Each number is 128 + 24 x the weight over its row's rms, rounded and kept within 0 to 255. Layers, rows and columns count from 0. Numbers have three digits each. The size before them is the row's rms in percent of the matrix's.

# layer 5 attention output (transposed), 256x224, rms 0.0495, rows 212-255, columns 112-167
100:117116117087155126103113123103123141089114164085145148107127113101108189105153154137148161129142128156136121138079163168172106092106107161144108159160118112131146179121
103:171157136127112136092113132130184192110153164131097142137097147147145139136099104121128110125103114159122107098165094120151103096091134112131148113148131121164144091111
095:096093126116084104111159077109149156095108153162120125084124146153105128127148144086112137143134128136088117124117140147087133166103113128110133137129100132185145138171
095:135161123102125144136147097113168141134159138100120146129082117145149135112147130127120123168144118150160116127154139144088099116148151113116127170177114133106146156118
091:161153117135156138139088155122134137126151183115149139114161134096136127130118133194156113151141166156125113110125154152150126108130142114151170140142126152151153125090
103:120114164120116139132128106112111103128124142125145163133131126108108152124070083111121137137125178120104095132101126146132138093113148142101104076129146118141172138107
098:142141124115127126110111153142117113161162120152122124098142128127145107143103133082130096112118145108114180114148122140158101136143143083133089146102088197109103142177
106:127129122185093135108090116132114131120102098123109073092158101113114125102158129108118140154143115113149135168114126123205134131122158099155084141126116134136135113121
095:090108097117075137111125150163104114172105126121148158130120149099156113148135129114119119118108146116121096141124096142139136128097134155126147079142166176100157136143
098:176085103127112113111146133105125123079155122206102161134124129083114136124157126118109108120146167124123171139124086162088120161178118088121099100164089125111161150135
106:102121138138059118127143116123104100120178151166116126137173174163143126125134135153107136113166093123137132121125081111063118114119174131100138102103096128105114108132
097:136099174145139096101130149118177109107155160115089085158144156129121154148132145120151129152141114145113155169150103077131152121151113139113163129106127162124097100142
087:127107158090106109129113100152120111104149123134131183144176115107102117107122101142085142143135147086155150109131091177095073097098140164147140130098108139081091137127
093:150093102157171080138144138147097119108112106106126096112130151106123066127122098150123144157103091090178149093104121117103181107119111158153146170093125103109111121163
105:113091124155137122094115113116152150136164093138131152081130165115141113158099156116141122128080102142095106112107134100140148113132144112134101091142126096110124138173
089:117157146106123140123101204146125108100113142127109099111150187126130105150120134113120109079130150098109153099124152109116138122104110106126150140126139125115150144080
088:143140114166129132139120141152078155150113171112072113110107128158191130125100114145144151166116149146145123132108156164092123164177138110133116146122126128154090144123
091:126136109135124115130125151114149117097125072130132134122141092125136120144169098180142142145136135139119191140137124146072142103139125155148120115093117130114138140134
094:115121105120147106103140167100103165125149095140153121126142140109108126144112128109150122125102136115164135143087116126105148141114146133126116157151116134126112078095
096:131129135142146135106137146137089140114117128151124142147143086137108120145109147141132099130140166087104098117103143157138086161137157145077106142126086128108154126126
095:111109148148126141150144120104052086119140131105096121120081158086122120114112111148180098117142132103117142120112128154138143117139087158161128121105146092076109122147
100:121131155128148128151078161126184117162147157083134166104111124177138148135112137090121112118119090155152096108125143101098111122117124155133118133137131144144091113114
101:099148117148109106131114074128125154097137112142109125120167086141168130137113170116105133127142115107098185145103106068102120143112147123092112157134135105108131128128
083:135106108160121126148156110129158135098141129115152137159160116127136120081127144118152135164133151164135132086144127116098112135114113092112145177124126097171114149111
096:100103089144126136145135122171080120107080119140130089115172118074138129151157105150114145141153150126143149128096119119132160119134124110132103101130068127113137102149
096:139154110141130147119122123128110096133137138132171138121112167108182140200102125167094086141142151121080107149107113112108114121150107106159128115168146117082084134119
091:109166133127119149137097104124124129143099140159111174151145101158129137147118145172133166160123150126118106130150106153113137086123148095108084100139096065152172130108
098:126112157111090146122122140133106093138133130093129102114091120114097183153180172105126137132082165116102111141136148100149136139099144154082095046151161107121149133113
091:129132142112119102125146146135110085167120081105113159098102153075118138153107135147120135142139118132139085136118135106090156142131113110165110117097155127127171109168
092:183116078147157144169136132139169119120121105147156119146111102090133076115152130093133186168113146124155122184116072115187144055147113145153099092102151130123160161094
101:158106109126174172139158162100123136132124118107127121162135108096128116097095090150136143136141118146165105121091158135188140122155131154151098161111097124091108101116
095:147184153122115158106126115091183137134169163062121112122116099135122158113128115150138132172109118136128146170142162079136122159101130138126117143047155181143152081128
090:174147141106133144097095115142150113139152113117106142140120121089127081146141092131142109124137158162140126149119166119127127109156133138124117146079173124134160134128
102:131080114148126128117089140101132155143111135141129115116135124173110142144079152131100086123110133146096090139119155127119090163134123132145122099152140097124149172089
116:172085157106136106150109174131117153129151165145127039174100108138124142138113143122079131170135132144169090109171119138102092130138106127103149178118109164176162128132
086:129107125149133109126130126132141152107106102134143097084100123124137135145100109124140145128130144123165140129080098118121155173130101131122145123112153097120116137104
094:169143105140094121123104130131121134095131179137138120177102169132126099123117121154136122178118108147121109135120137100078118109126144084143146152116144142112142094115
094:137125149080089178097135113124142088133132127122160192099121153109178159114131150107120145155149104136102112137102095172118132094099086170140152117135095078106150100095
100:122114124134130130134158135133162129158100127113152101092133125129130178158144089097134085106150115105121122151142161088105156111120143119166070098159150129105118131110
097:166142131103116153131153135126175144116140169187146117141142141176159097074152138157127143117103118124152123109150128167096136163122100137136137121088096091107161095152
086:112131069123144121109174139178127088163147123122141115105128136133116119159144126117139147128111099115112117132129114139130151147155114105116115136149179096114137139128
097:126130110118137139105139136123171105151118113137124132116101151124122117107104104147112112110149115134133096124175118121124089124162146097105096158115134151092166132122
094:122141157123160152113090196150181161063130122128108122140143117094107124150136103096098121134112164131127108117122110113155100127094132143118159149105119166142093103141
101:120148120129155131123139159106202122132122130136117088132126143141151137135139148140105084166139111115129106117103170105109099134149122148076154102129123142129135170116
# layer 5 attention value, 256x224, rms 0.0397, rows 213-255, columns 112-167
105:154132141173114171128148138144155166140128152138165147117115132156160143163104147099137119158156158138134129140166127093127097163121097098160125180129139125162070148101
095:174071191175156132114115112106096138170128107160148144104091122172110125093141151106121189155105153144125150127132122145158101138086141153121114124126102154107162118103
096:139132077111125123150153116113116143122111162131098126133062105126147175163108121155111135119108147164157160115125127119122123124134119146102109150164151122146143088153
097:159167126099126082168095149129131150114128152119189157126134178098117131136111129122119098174200149144145114091129091113066144152118128119136135156101130106133118152145
105:112128144124100124139134123111107117138123129160137148118183107079097146156121134144116147115178122124138138107102081109107101098105157149105097172125148113160175113158
102:151136145173135119127136105164159082136123140134096125119123116127134102097143099140120090111157142140126171115101104129154091097105132096101117110137142125157124161120
105:104105110129107073093132126092164126081124139123117111185133147096101107120136160110105123138114124156108096119127140144157182124165109099114138140089100156111148133206
100:107139144108086183162113136169139189149051148161123176111142088149109136140118126128118093112133139162129141123103165103121114136147169154179132086150150120097161135132
100:106159139152121132126108146154095153077164058179129163116120120151116086137166148098132132113135147126129140121118096119103134145171124164094137170167135140148142108075
105:108115103124121093129158116146156128151162132144133157143122149173138095115148103148067151101173133132130154137124123124104109146136154104091178147126173158103093147123
096:143150109180147096151155152141121108114174125128167083136112155123188148123083146164134126119135113151180149189132171100136156178150137112113140184121137137133127092124
089:135122106111101145171145129162080084122149104141124171132155150119098088161101100149140173082157154093114117138151133155072108132104149137183115101138123134101122111152
095:112121081132158119124136117168117126083131148116112107136143149167149076107101122177170125118120130092149119102157123174101156143183192099117170126113103149098160167139
109:129151104137127114125124172131136152118111155115094123094121083116134119125094116133147161132142172143109144157185104100128139101190129146102090107156124120145128118119
088:112138131175151120120113135116136117111138112108082104103124155162174154110135113108077173150133106162149161151168153158109148117092076137159149143144138135126110092129
090:153151110168156093117126132155119151126078148150049124145130105160135142144119140080132104164145149163123137140132136144155153162153125136121119127148119120206082142101
092:144160130128119115113149144132148128089151090159129130088125120130114116112211159116125162145143152088139120123116117140110111099161132106129141110073155147138122094126
094:083109085128121079120150144133118136099109126138154083113168100134098116165106166087149119124067160126161123140137137134119140102185119107125167143111088143142097139106
095:131083099137120130127087140076106091137103120128125143124130141089085145140136160131100125102107157132128125134094136155120117130143091114120110077127143139102160129125
099:136094114155097113132124126130121139126157141076087098124125114141131134135100165171164112150174109133133117106166147120090153122124063185152135145103138136117136135144
099:118127122125143155128095109114155124132111151124121132101155096125136195118138110088144097155141117149169113105128122103082091112155146137101079107110098157197093102157
100:146114128131085111168128099120120135126153132107093077140113110097119098129154138110141145171057137105103155123119075070109148176141147100128160130141118148108116116086
093:122112116141139147143172139129126117139121156117199110155165190134142137096114143142130096100149121120160150093136052102131124165167135123122109142094123152151139157126
103:102122132116113102119135134161081148134122103138126096114156116132166094141130139115124128109108170099074149143126112160135201138156158107108144115091123152138130164092
100:084150101147157162133098150138100138130106133153139124133080131146199121124106082132155131149156147115119131125117121160069107129097142115169119156162147100149086144092
094:114149113130106113130079105114131136153084134144081134088113111155104128107170139162132127085100100126141058095110078130116099121123107105080100107110124113119116113141
100:106128171112106166112141148084138140102107116115090144113110130152093107127151141138169129167066132153119116126155098112157137163125125166067150106124124109135144099132
088:154114161100150117071131111131117113133131108118117120090115120113154099180168111118158119156088112146081122129157164109141136067122105122168117112088151151136161126120
097:129115120124132136118143095176138125134154116140172159119109124123137142129194196127124131108122102103125094149120128137160129148112151124129121144140138151121123129109
101:115141104096077140120153088148101115146128149101131084173144131107080066127106156142133158149145120113098076147111145182124124130139098144162140126077123098107186129159
097:165111126108133112123141170112158099131135151124150115201131151113143160129107109134137166125102119128122093133173188141164105096126136166099147133113125083154121132094
084:172119104142139130085133136137114180090104160127128144104074111142101174154149155147148114148135165171128110133100163139132133104108108166155105130112142141155162087121
100:102146128145145092089120159107096115175122085136117196141182122122143156081139118101168103159152156121165093166131146090119100153141097130120089101122158109135112095126
124:150125125133181120124156115099137111122123167110146141111152138085104136146138143089117156129131115123208094126102105130143109118116097100099150183143108115191122123106
086:139136133158113090139085100118110150132124129112098138133078103156160167129133125152094088128101115166115177133179137108088129109126141124163172106111151113144147160098
100:133139126136084111095121065123125124149145149119119148097108134128119114114171097141132116159089125097132142115160140086078103136110120109144147168125136113134115116112
097:099112152130100161138145097139140130126108112147143112147147104123162147155135110106135154166192137116096150103119153165122104191124151160173166142135105107110176179117
104:121107152100107162101134121089154131133094124102155153160152106092115151120164116113166115137108116089139140155115161134138172125124134133170160139144103110129136137127
094:156134107124095130138153104137123106150098138134153156086149150167175102121163147096115105131141137146136116180154133157130114149133126110143123167094136093143141102098
086:125136126107128107134077120145160144174144103102134129119104131122140094130142144127089118176155118118167110101117096120143124118126142114112106109129128109146102134118
096:157131118094111118138141166120159115125138108101147121152149103154108145106120126165092164122178148121149136120107111102138092134159048114095102142129126139130139144118
095:130150141130136175127166118170119148121153146133119079113116095141137159144113133075127199140150138145104148127129141158133118091102158138164190106090117144115133159122
105:138126119145154092162129158122098161128134152139133128114149095137151139115126131101160109113117141131139127122137124114128114154135104144104132137154102119195151153125
# layer 5 MLP gate, 576x224, rms 0.0567, rows 0-52, columns 112-167
079:145155155140133141191119099141088101153130131128155151093158115175104088128139156148137131123128089106105135152120158122179074126108153117093134094154108154142170165135
101:138121154097129125093126096101138083146091127140136148097095122101142164102150132112133130138165103097102140127165117111129123122132116112136102160124162112147083167138
098:134105062104160115126125118106163135137142136118142146169143108137138154141119184138138142168115133141141164110127106114136116126138155117132142127105101118155123142152
103:113134139154116105080110165099142150125156155120146148141134134118155101137121113130129189127155120157163121112143137083150106154116146130154106127144112090109152125073
102:140130128126137113107091128113091131111102155143137122127149164113117084141141115133155104126156174160085118159085109161103146149134127129141116135093128105126087122132
099:177112116113118165138134131132137131104101194130134138131132131149147150147112158129136152083130099156113125139133151095157149135142139135165118094125110108148143154157
108:133096134115090131143115166175107121129123120104149155143115134147144129134132123082175174128141107158121150137106133111150114115157136165104137140114143134131115143120
113:163129156101131152140137117116132114132129093118116162132134115124150108131105111098136130130142094110128142173083121156096094146112156112127110096145113136176132120130
105:089120123141147120154097167061096132185131113178146110115148077136139125122118102113134147127108111151150167136118080142159109159144114094114132101131141097141111149128
102:150151112095122115126094129140153133136118109182074130149107124159146136090106130142105116135136128140127129126122121111115121125158111078120108140144112125124100157107
104:098167157115114131118101124149141093094133146169086158141126089130151109103088112153132127115100128150149117145106127134100133137158123159144103146141164121119094153120
091:153112139155138125152145161165119122128128142135142158085109111106184134103133138150109165069089132132163147146141119130128138155132176120191164128137147120127132105129
104:123163136136165113113168098121117129095135155116135089178086162121150092129128118159150154130130127141108119127116127114221124129155128142160135098139156164122169135101
102:175149141124115134106123157124142164112166141148135156130127128121144104169098103150107117105100168113147107138118138138130089121123140098126141103097153140150145122120
101:127127141140170107107121095127158156136164121100159149143152131171141089152124141122143147124089135129121145134133105128104109097108159135101147151149138108195142082119
095:166130125121110119122135134126156145121124158133138129110109181093135160111150095161113116106136082137107122121163143102106128151174129144116112120157174121122117160117
105:120119132167128082149125096066085151092128130169106123160089127090144144110108135156089132138126150156100116117142114092171131123148145125098087104115119139120106129092
099:181117165123142137177120109165138152088147098097127173150133138142117147128128118158144103145136149128123141132137129068118120143120132121126140127111176087110146113166
107:135173159145121095150107128085121147195089115158109153125141141170170118094139128049124116173098169097122151180119097117124101153134176147147121138125174101126163118185
099:125116119115135120113153106083104125128126142133117087105134120189121142089126142136132143135139146158111107148132107154091147130163137090081139158137130129125084190124
104:150172160112135143150120154135149186198105132175135131161127133140159099101112142136121126106110121079158124104121123151121099124152158122165150188206127135149125104115
101:106155162134151136123157103091169122159100170195127078125123130166127096088146170116101130111132157085127122117148169151143164110151138104116152113144132102147096097089
105:120127112152113131151136170090080101060155181076147136132124148111115093110146130140146096127098121111142132137115116143119081134183154113144135147120118133151120147150
100:123094134150101132136102134148111104111125099114099116164098099153124128100122131125146072114162127134134120154162104145142149139165115121085136173172106139088126128120
095:122122130100084134125143113126118135110089116132111116116105117148069133138161157083096118169146102126083119148163134108112107143138172109186104094176160133165143126115
096:119126130116184097115100128110122113144136135108086094110110172150100104088144159105133124109140154113115124099143103132094115086169081113128125092139156118107130139180
098:109137169149145147118161104111125093084114110119123173138099120159122127112084161108180150130117067160115167137141141149131088097140115119115139136130117148141161160155
107:101142077170113111140110108110168161090104070139132149136136110122122126129144125102127105114133112116162075154120131090112143086112128073118132140067098146090153129138
099:162155177173155104114154151137148126156118120074096098122104160114130126108115120176128096120157118094139134150112129162159089124119139088128154112156125117141109136103
107:107084111151100115137109177132116168132112138152151148132152134179129096126162141165168137163116138111147115121106121170124125155145140139151181114113134157133144158108
098:148133161118103145137134132129133135131089078141148148104146149108117126103113121157136125149123113099125107171153114122111141110096175098112090144127126144164109100154
104:146135091055163167166128159137134132122127110148100115115152158143161133106106127075099128125120124171088114120176105169124137137132104147133111131146126160154153144093
106:166119134136187139090136127088098145108142170150114128140147133135127139108119190137159092104154117099119148124102158114159130152146139146137126124152108177155159142074
090:133133123078159133127098130139120113164151103119132121119099104142138083127141139160165126125128133166138111115093195106109164145168179092115143127106158121152108131137
101:119128105153148110108131135071100155094154124127120161139166118098156135090118095151157129188146140167110125131152133108181090107136156175144141128127106121115124156077
096:132122135139153121162149095158145102153126092131146121159133180119101148102139124130114144158099166158117101138150121170128119114132124117077089156122160177077125142096
107:148124120146107123168154140153094154146110122110147106169107123124120142118143152154117125105081063126123156146106158115118103151104151169129163124150123177129105138119
097:143125099138068136115172142111109112159106130122154118118131129154142107064145132120103114130146143136105144123126109157073140123157147104115090160109124132118094135150
098:079142146141156140135132157128107108112170135143164143080156138132148108151127191110138103169107117123102134096092172104150092165142075132094117164152097173169115131090
104:096117113102155139136120139125114111161103124119116087153125128169105121131114127136119093169137079129121117100130121121113158064133145159142143144137139136104111116154
106:093138122120098124110149107117135136157115138137089136092168099089117159118138139149161143105132141097108198102114124151099109121141116099141101133134129125170131156136
102:091122141130087108109160092157110126162133110134090123111118130171103096122125162092146117145145118088097081170102147140116102118177121111115124091102155134106101121135
112:103165114129109152140151114101164130121135114148174115117108126127118157094138142149139138141083145122152155106136155114131156133169094129154114124129068077122116108096
099:133164147144115141107118116102153111128122098126122101107135121109109128135147142113088131135125088149132131088118116131135134101119108113118097127185176124153164113068
101:111129133117176089151100108138150137108056128146113130143079105133123089127127156106147099116150118094116128147132164126149083162144101119146148062151141146151153122102
103:124181102129137132175110117117136167094143123133137156136157115170126150168140160137166182101123157131123105136104147096149155084128138102131186133135036089147109124096
093:145136116127133133156120094166132141125141131177137138130117150118157084127099121187133097093128099131171105142185132135135127133119120108138176124147106139129101091150
086:100148127143120122162091109123115140147123110140143113143123128112116163131117167068136115118097120121134105074134093082129099152126145168065140078110150119139123158155
106:106156156118153110121132173106123167117104112095123130119057136112120142105102125148076153138153095171139153131111109121161112132135117133135120134115145124119112100141
093:125117126114151166129120120155121154095178107119126105148127164134120113118149148160097119148099142118080129151118157112115112119090133122152133109140124168140134119089
098:129129155122123100161148126118129174067153094109159131150111122085106129122119143121182141138153161139183156147115149110179127156099147116104123142095153112129176121069
097:126140104091129131153127104137109127126122136104149135138119146129113125084100107117138114158094116124090106157134139145129172141122150123146103072071124133103116145150
106:150121091128101095112068151135093162134128143148133113078110146132134090155114115136162132131138123145096124147141101088143107132131132131144070122175146122145132102173
# layer 5 MLP up, 576x224, rms 0.0567, rows 0-51, columns 112-167
094:139164124134131115135136111127087126146157139123120136139119119123146094124056175126136071125117123188110128120145166160102125160120158156189106108113131100161151151135
106:177142105130128103132083116110122124127129141093146115102117089130174150134192135129146140146145119109167155095119104137076108137132143103114132139121200171117106109095
097:117166158135090143101125146141144119111098126104136096116128156121136110122101147133131143133114096119139111131128151111148137140144139155099115150135090135078091141150
099:166122138166144125111175155074166119145121139118150141129102107157170105132120101093145144119115147110134107137133100121138057196128091125157159167128091111136121164154
100:062123089150114127187139131153128100124101112125129130107107136102121174169121124059119131105142141095137166144117148084161107125096114128123110143140104136121141124129
096:101149086157143118135142144170145146105179153115129150079114062190140117116101101106138124140116133140159105164133151127114105141108092147128149117095098113123103178111
106:140130076115103144128111147140117131171118151132137129122101116101137095170149085130143110137089138125125091091135185126139149131163129151099117114116087120152116137160
106:122128170115114134099091167111125103124103132084141142109131172148147165112105120095107149109134137137117096116158132096135158108149133119132187130133118105139089148150
101:140110130149118102107116173069119129160155157113133159099154131128121122113171146105155109125159132127153081089142133107114131131152116129131130132174109134146122154122
099:115106145121140147124148119109112152154138088145097114163091079134113166117117143160091165131134114124115085127156106093110143109127108091117126092115095123135107127138
106:115140142145136079137099126144095164130177139119108135121141137117148164118128121168104115152161196116059098104109128121168147139103103137130116134156133137110135156180
092:129120142118130077157142116121157125118114110109139102107153157105180129163133149147148159120147149156105124154139135118171160140194096112133135126093118114108169145143
103:088113124143166155129134118091111143130177134083161112097190185123117155195134159124094165165122139100133106137125164114156085174136141103153160141129157153128112115135
094:075165099100102111159120133159123107147138141119179117118113139101174156152094126101104090200118113089120133209119114107132123140128127107143160090170164118134115141136
099:150129121157140117177106133123091078115130147139121132107102117098118136112164127113117092139115118122150134149114155107153124159175127076145138166123129095150123127175
097:125117122127133139185139172106148135146086142075131176153062151097115094117136133146115117135134122138148141190114140185169146160146122160151168121144154130127132128139
105:129103129145128110110158114137133137147134113112170191110120155155109128122146151082208141129166126115121171114125118145122112152103126126146135121146110107115104141147
105:154111092127102148134129110099178113138158128128109138092098136116120132149143105137104097135110099114112174145129100095149126139150163117134126135158151106134157111176
102:117125098133133134105133099162116157157089138100141086159142124124109087100127074144134142112152113118097138124132130101126169130093089089123148135095110115176128165102
103:084128089119130152099162141102118155161119106118115147164122107135174126144161170130133152158107169139130171125136152120149147138078151123160127146139113155141135142106
100:123161110152137134161153119169137104116143147127130093107127113137146137131147115118119114167158087151100083118148145143097104140092159118080121168105109087147138136150
107:130092129124135087115118121097125115137100141101128108085107116148142122141174122131170091122159156136113141126126123148127119121141158177085141135174143155147113140112
103:153118134116106100113104120121178118215099082087118162101105108130134117118147107110084163098147093148141075174110162141110195107138122162147150117153169139106122099133
100:114100114094147096115085105143140112122093140134092116139107148141118087132125084139146090150099125133171142126110139100140110152102121110133188091127160164126157105124
101:095153137125136126126115153155090168102104112082132116143153114136130110140089189161132146133126117117151157120121162099143156098157127112119122140097108120133075099149
099:153081143123115113129136144129091100118117128088117131131143106109154116074151140131131170168115143168145125131167140169086112134116090096111129161114130097132155108155
103:163114132124118106157106100158161151094145141156116113107135163128151184150117113133158116165142110129066110129145143137171125138124147137148149151107078140085129111154
104:113116100111161168140171125101086121118126160122141095134143137150099112167121103144139156106150101125136108131112114090150154173149160100121091119170157130133147142123
098:123080139122098100155135106173151102126100115159153136149127117120094111151135125128143168177114136135091094164107154091113139112140122164118136123139154147142163129105
099:115153111114113134136162139117113131118181107114133110120134151151136114117130138107092109130116091077089139137161115130142086130115087164101125103138136158145152112173
098:129135160084167106155129101131128119132124133140128102141121108108150091097151156173157150148117105111150131162162127130103149114144155120135101103143073127151140111144
104:110149139110145119177125126096130135155117153138154129128137160114164143115088147139107129134105141098108111134146117170109138110155091120149128097144148142178116116134
100:150156104097086113121151152136121173124113098118152153151119150114120128125168132116130131090078125111114126089143122128139146102125140121165161159112142133136113129138
098:064128169117110099156120112107163077129118111101123124087165155122111117155090145136097096143159123100129105120117091140104111138100126163123147097120133115136160130144
102:125139142151134111154106141123143128075120149138131113127132098120128063124124146111131157159137127123160092121122153140117105172132160105154151130122076125132115108158
096:170115083099103127123095166127084134145133130098095116118086103135152117121140117141119132107145116115123148140159102130172159153105141146149131073174076148132142148146
101:126114130140079146153095089139069108113131141147160084132155104117113096144127146109147110158137110104161110103108121115134145118135113125125105125153092119144133131112
093:113140153162144151131151132129086113122140122090142133121126120154093139133110109129112084133144128085140133128109089105106107157151077111147167087141140128140135110124
098:105143139122114105084110143094104109133161126173098155111103111165121077130104146155142131159142091124121152105171121096102141138140107092099114124114133118140084112124
101:091102129148159155135130096093090186136141097147125145136084142137094097147129141103144115102124146123110154143126123145120110132102168120115100099129102164130112122165
099:109106070132099155094165133130106118153129145129170082072165110153125100106069134110151135136142189102114150136108091144145147140088127115125159131107137106164142130142
100:099110119137150119148087099100160120159144141128131148122137132140134145107198162170114094119139146126137164116177168100135152124111123132134150139141131128144137130161
102:119112159124128124128120082102105115111171183111095162143128125136089121119135098164132131155132148104127115121129159146055138102152085104141144122128097146159114156153
103:136118124109140165170145177100155129136158172102105128149127148077102104091195164168186092140136135130120120171102120137123147098169111117182140126130113175130128119144
102:118132083132105181146158111146137102108149106123148135129127147095141132117111155112128142146106086105124132120132139136149139107117075129099148134137097121129126139144
100:097123159146121100162105169121144169127150115110132074097131146136142141148151133141095139147156139149165096145150124166142140119127166106146162096132137133127142110113
095:164124154128112085090180163124149100095133130147145114161159179117119133105141143175121180147142094151130156113114129124131143141155104128122145142110094138092135092133
095:133123151092184138138139166105115109092122115119108078146112113125122100153112182102108127125153105100151106109156134086116130131116107147094142167070158124129153122157
103:163153117159105155151126154126102134129150165155124140163146123141136171154117157176104148142117111130104154089134113143125066099169128100098115133104146168170123087139
095:130163104170157057079125119169122118135136148115152147125124148113182144164098136086117135113119156087145162128149139102094117139130115088149163103125154102114141123143
103:144116174082131137174140167102138093152138140115165121135119144140099101083141087111134178126137162132133177110137096116143136126160111147126108123117144139122104137075
096:111138137116110115121096083145110140137111086181103158141118071139148191069120133138159126102140171120163142126119161166127124100159085103119101127119073136165158112112
# layer 5 MLP down (transposed), 576x224, rms 0.0567, rows 0-51, columns 112-167
104:161137145149117118122141120155132101147161145103125156121128152124128099102092128120154133119071107176089112120124167150162089123132142161137127113139135115139170163127
107:140125110136150147113122152107116133126148160169125097124144123125149156120136115122146110143136126119106098110115098124136138119067129087104098103125146192156139117146
098:132110112092129125114117081125182116110125125140122089100087115131133125081129139174134122134112112107096138127100163159105145095119114143116132134083178124133147144114
094:170153137153136124103119096105129118116103118130140087135106147135103144159151142135137120141147119124079120133101131126112150170114183143156162118166089121160116144123
097:108111119127128135147101072118104135153155130095136136117174143149131088104137115126131125131135128127142117089122128141123161123186137110090140142172122162152123125163
101:092123120095147141140166142100130160138119174130137109106183164101133156186103124136143141132108165145103131106088101140122104112138084153164136132141112150106124138081
103:100181140147150151079129154095123127108129158120110112142140174134144106113138152127140145107116097073144108126158122086119130127152101107157098132139134133126097125078
101:169125131117154093087145140160148158155147161145123150180118117130089161145119133126086158131131129130082146130105160093128120134151098153085126154107082130141142129130
102:156135147130144100114116127153141129159130096159147117146150127150126151089138085111126120138158145096146146135117180118125159117152133080107148151118095138129100089158
102:097114145099158127135142121092101135130160117130154088183093129119154113142098139179151123081126165127123112108131100099111129146114048119108121126129161134151116106157
109:098125106118129120164106171140116092101113110131138130100121109125144151105087122153127110120154107100084137141112144094093154090085080121130118131121137112097106133154
093:102093163123120182139083135089102097144137173151131181109094117111118133106169138145118140090089128121109150149093108146093097138156143137121158132175108123139082139132
108:113096120135131148097075129137144125107134111176092132141110138127132149161144115123095151131124143138114126151119146116090090142134132119163106157140153110160108127174
097:098124125111143105160081170136103148120126104098134105116099168095108152157116078144124105107152143126108162103155119101108104149120116124107140111134121101144108122117
103:131175150119114146171105117118127145106173135111133130117118171150134102138141124161098133169130167197118100182139178150125112121081116102087128136128108167099158113160
097:133141182130146135096130149133132127143124143148151123142098113132127200162114126097158113150155142164103168139122151067128119101168136127131155110139133114127116114098
104:095090143178148120131143110143128104141123100089119148126125115147167168111089141119121104128152160125133097143170129159151104081131130136125108125144074119151125094145
100:166127138096128154095171120124109149113124076107155106094126099142099130126098135152101084114126086150120131140100152093189118078144156123124122134099184155124169131135
103:110062130101123160082115102131115124125114114144132084109154109146135129119127125145112128139144148132127139120086126129089112164151102098159163135163134111131125103131
102:092121122114094154127156132084137115136117078094135157146076119113149126124168162120130118105136084105131099151127168104155137166106108109160147140163111133138096104146
105:165139065126118122095149137155104143100118136102082116100155149132135134158162135136132108113153192121122118122143103146078143139096153108128108137119135163110108154195
107:111122107148127115133099127123131113117128058143147112095120127109139150130140118124150145182143138141144134098149119131103147130148129119122129140149123176146084120110
104:127120120127146165134105122116133135128149117103104169080111171106133133109165114095136147117122080170139136169154097172062107129110097113163154114112107105140125123126
102:146120126121169165104147101183172134130099139156087115120103127079138157136135136147123131107139126144110161147124154141122123124096121128163101159130158130100136112103
097:115125084155130114098154130086144165146168145118147155147129144101148070085146128152118111130136107138098128089155124142135127121137136093129107124133131142164079142147
100:145122139116146141124118130100128174143104120095150111121130125115109143107144115187146146191123177142125138114151145131089159133109129097141117128081111129149114112163
104:104151123117119104125174105106149097122128094114121152130091127164117081120112115135137151170115115127111183115143098152163136091126114122193121116159129081131176109115
100:121108148086125127125116141184137125154181133131159114164102110132140121104113095145143178144138175106117097113159144146148140107168135132140112144121138160135163138134
101:105121099200114089106104167145144099099122128110131101112140131068093112120126143124088168098159078125095152133145133150128120112135108128164103099110129118129144167128
100:106123120104098123087112142114138189119130123172138064160144146147110185146120097112109122141113128086094147120149151115095147160123156107103128108130156134116175112167
101:136127125135135135153130148147121121118114159121158150140171126164176124192147108130140157174180107147138166138108111109081112111148146137106166106099136123120135088079
102:106142096114175129121083146139131122129165094168098136165112118167155123130131118130134087144088138119142157111114124142117159157117094157093120172174114111172126101138
100:136148148123141127094146137103102114162119135124082112139103087126147111149082153106118118121153108084139140091119133124102137161157140136113111147104161125146122124107
096:126125140113095131106122148088141117117126162114125120110159145129093114111070147130085124152093119104142069117158095143140108151109088137105100139123118170142156141117
102:150091116185161144104166172137104133095092122127103166117129119127150204110160127133132145186137109153075099155142151122141156171101159140113130131121104177129110092116
100:162094092118136141085144146157120138161126129126112160112148159156110114191123115110095112142135073126155131088123131148119108089134116086120093129104121115085139118132
097:109176149119100128125145152118141117115120130115125162146095104128115099082165123139114136118126123139126127123099140150165121138139093125111167132152114135139167139157
097:135105110105134120121162112127169158100153157123135135101157154113116115144085153137148144114149102137140118148166159134138141140089136138131121094136142100123170116134
099:131122142104126097101128131144140116128132143100151087087124112133155097147136140121137155110154144128132122106106168131134121111138152140128127122121136170099124144173
104:140143123121145063139114137136100107135139138115123107143098131148149138114102180146133134130117084108137114094134160102129091103118142149080126119114138143124118114111
100:099160141133138129149139162115098141139112151146105090147096104123163088150055126083130153108109156129080116111162141142124127139128117140145148130151122083119135124105
102:109152125124146156143111128114136121126144153144153090116117093120140129133097171112130113140106102168071132099111124122117128146164128142141145081116086126131143102131
105:137089112142126112105079125106122144147142107168149113139126124086131151131144121151123139165187120142112134103165122173115114121140095161188121087111134111112132121160
099:163126137136128108163129110137144131151138108127131139085110127109110129120146135140123088142115132165114097130114123142100141110163117125119172133118119136073170128173
102:118115112132137147094059156128134172159137149128175148147140106140129133099132128157094143123185092117109132159090140136156127177137065111113155141114097178164097142116
102:129168112121124155127109133163105188149165054128137116144120157079164094129154137126130140103084106122165109128139140099103155102147153154134134132139093151114091117124
098:093122135084152142115118118149123154097122092145104101150112148106112124107119158148116132111095133108075099148141098147079105145138140167134115149138072108110141110126
087:123141106151149117148121151120112103144145087168140095141123089144126120140109144145104115117103120146049103112144138103110130104089141102089145083121132128174159123151
105:132122131125140162129097107090114065121128141106121116123130108160121110126143148104068107116052128090138156139159164130125117127124085159146113127078148097103139130141
092:140141089108150141120113162196142087128138133133125150164130117107129141137120091125133150138069152162110142132167107176165108139121107123145137130127123113115157111150
100:131070148103106145151098125105134123106155126118086113137148096105103130128126135131126101137162097103100132118113179097120135138099117118110097134102114155141132177152
093:117122134075045108203174135115127173131120132104111090090135153137079133118117143117130168157109122120114118111113132156087148118119090159112157115145101119123137090130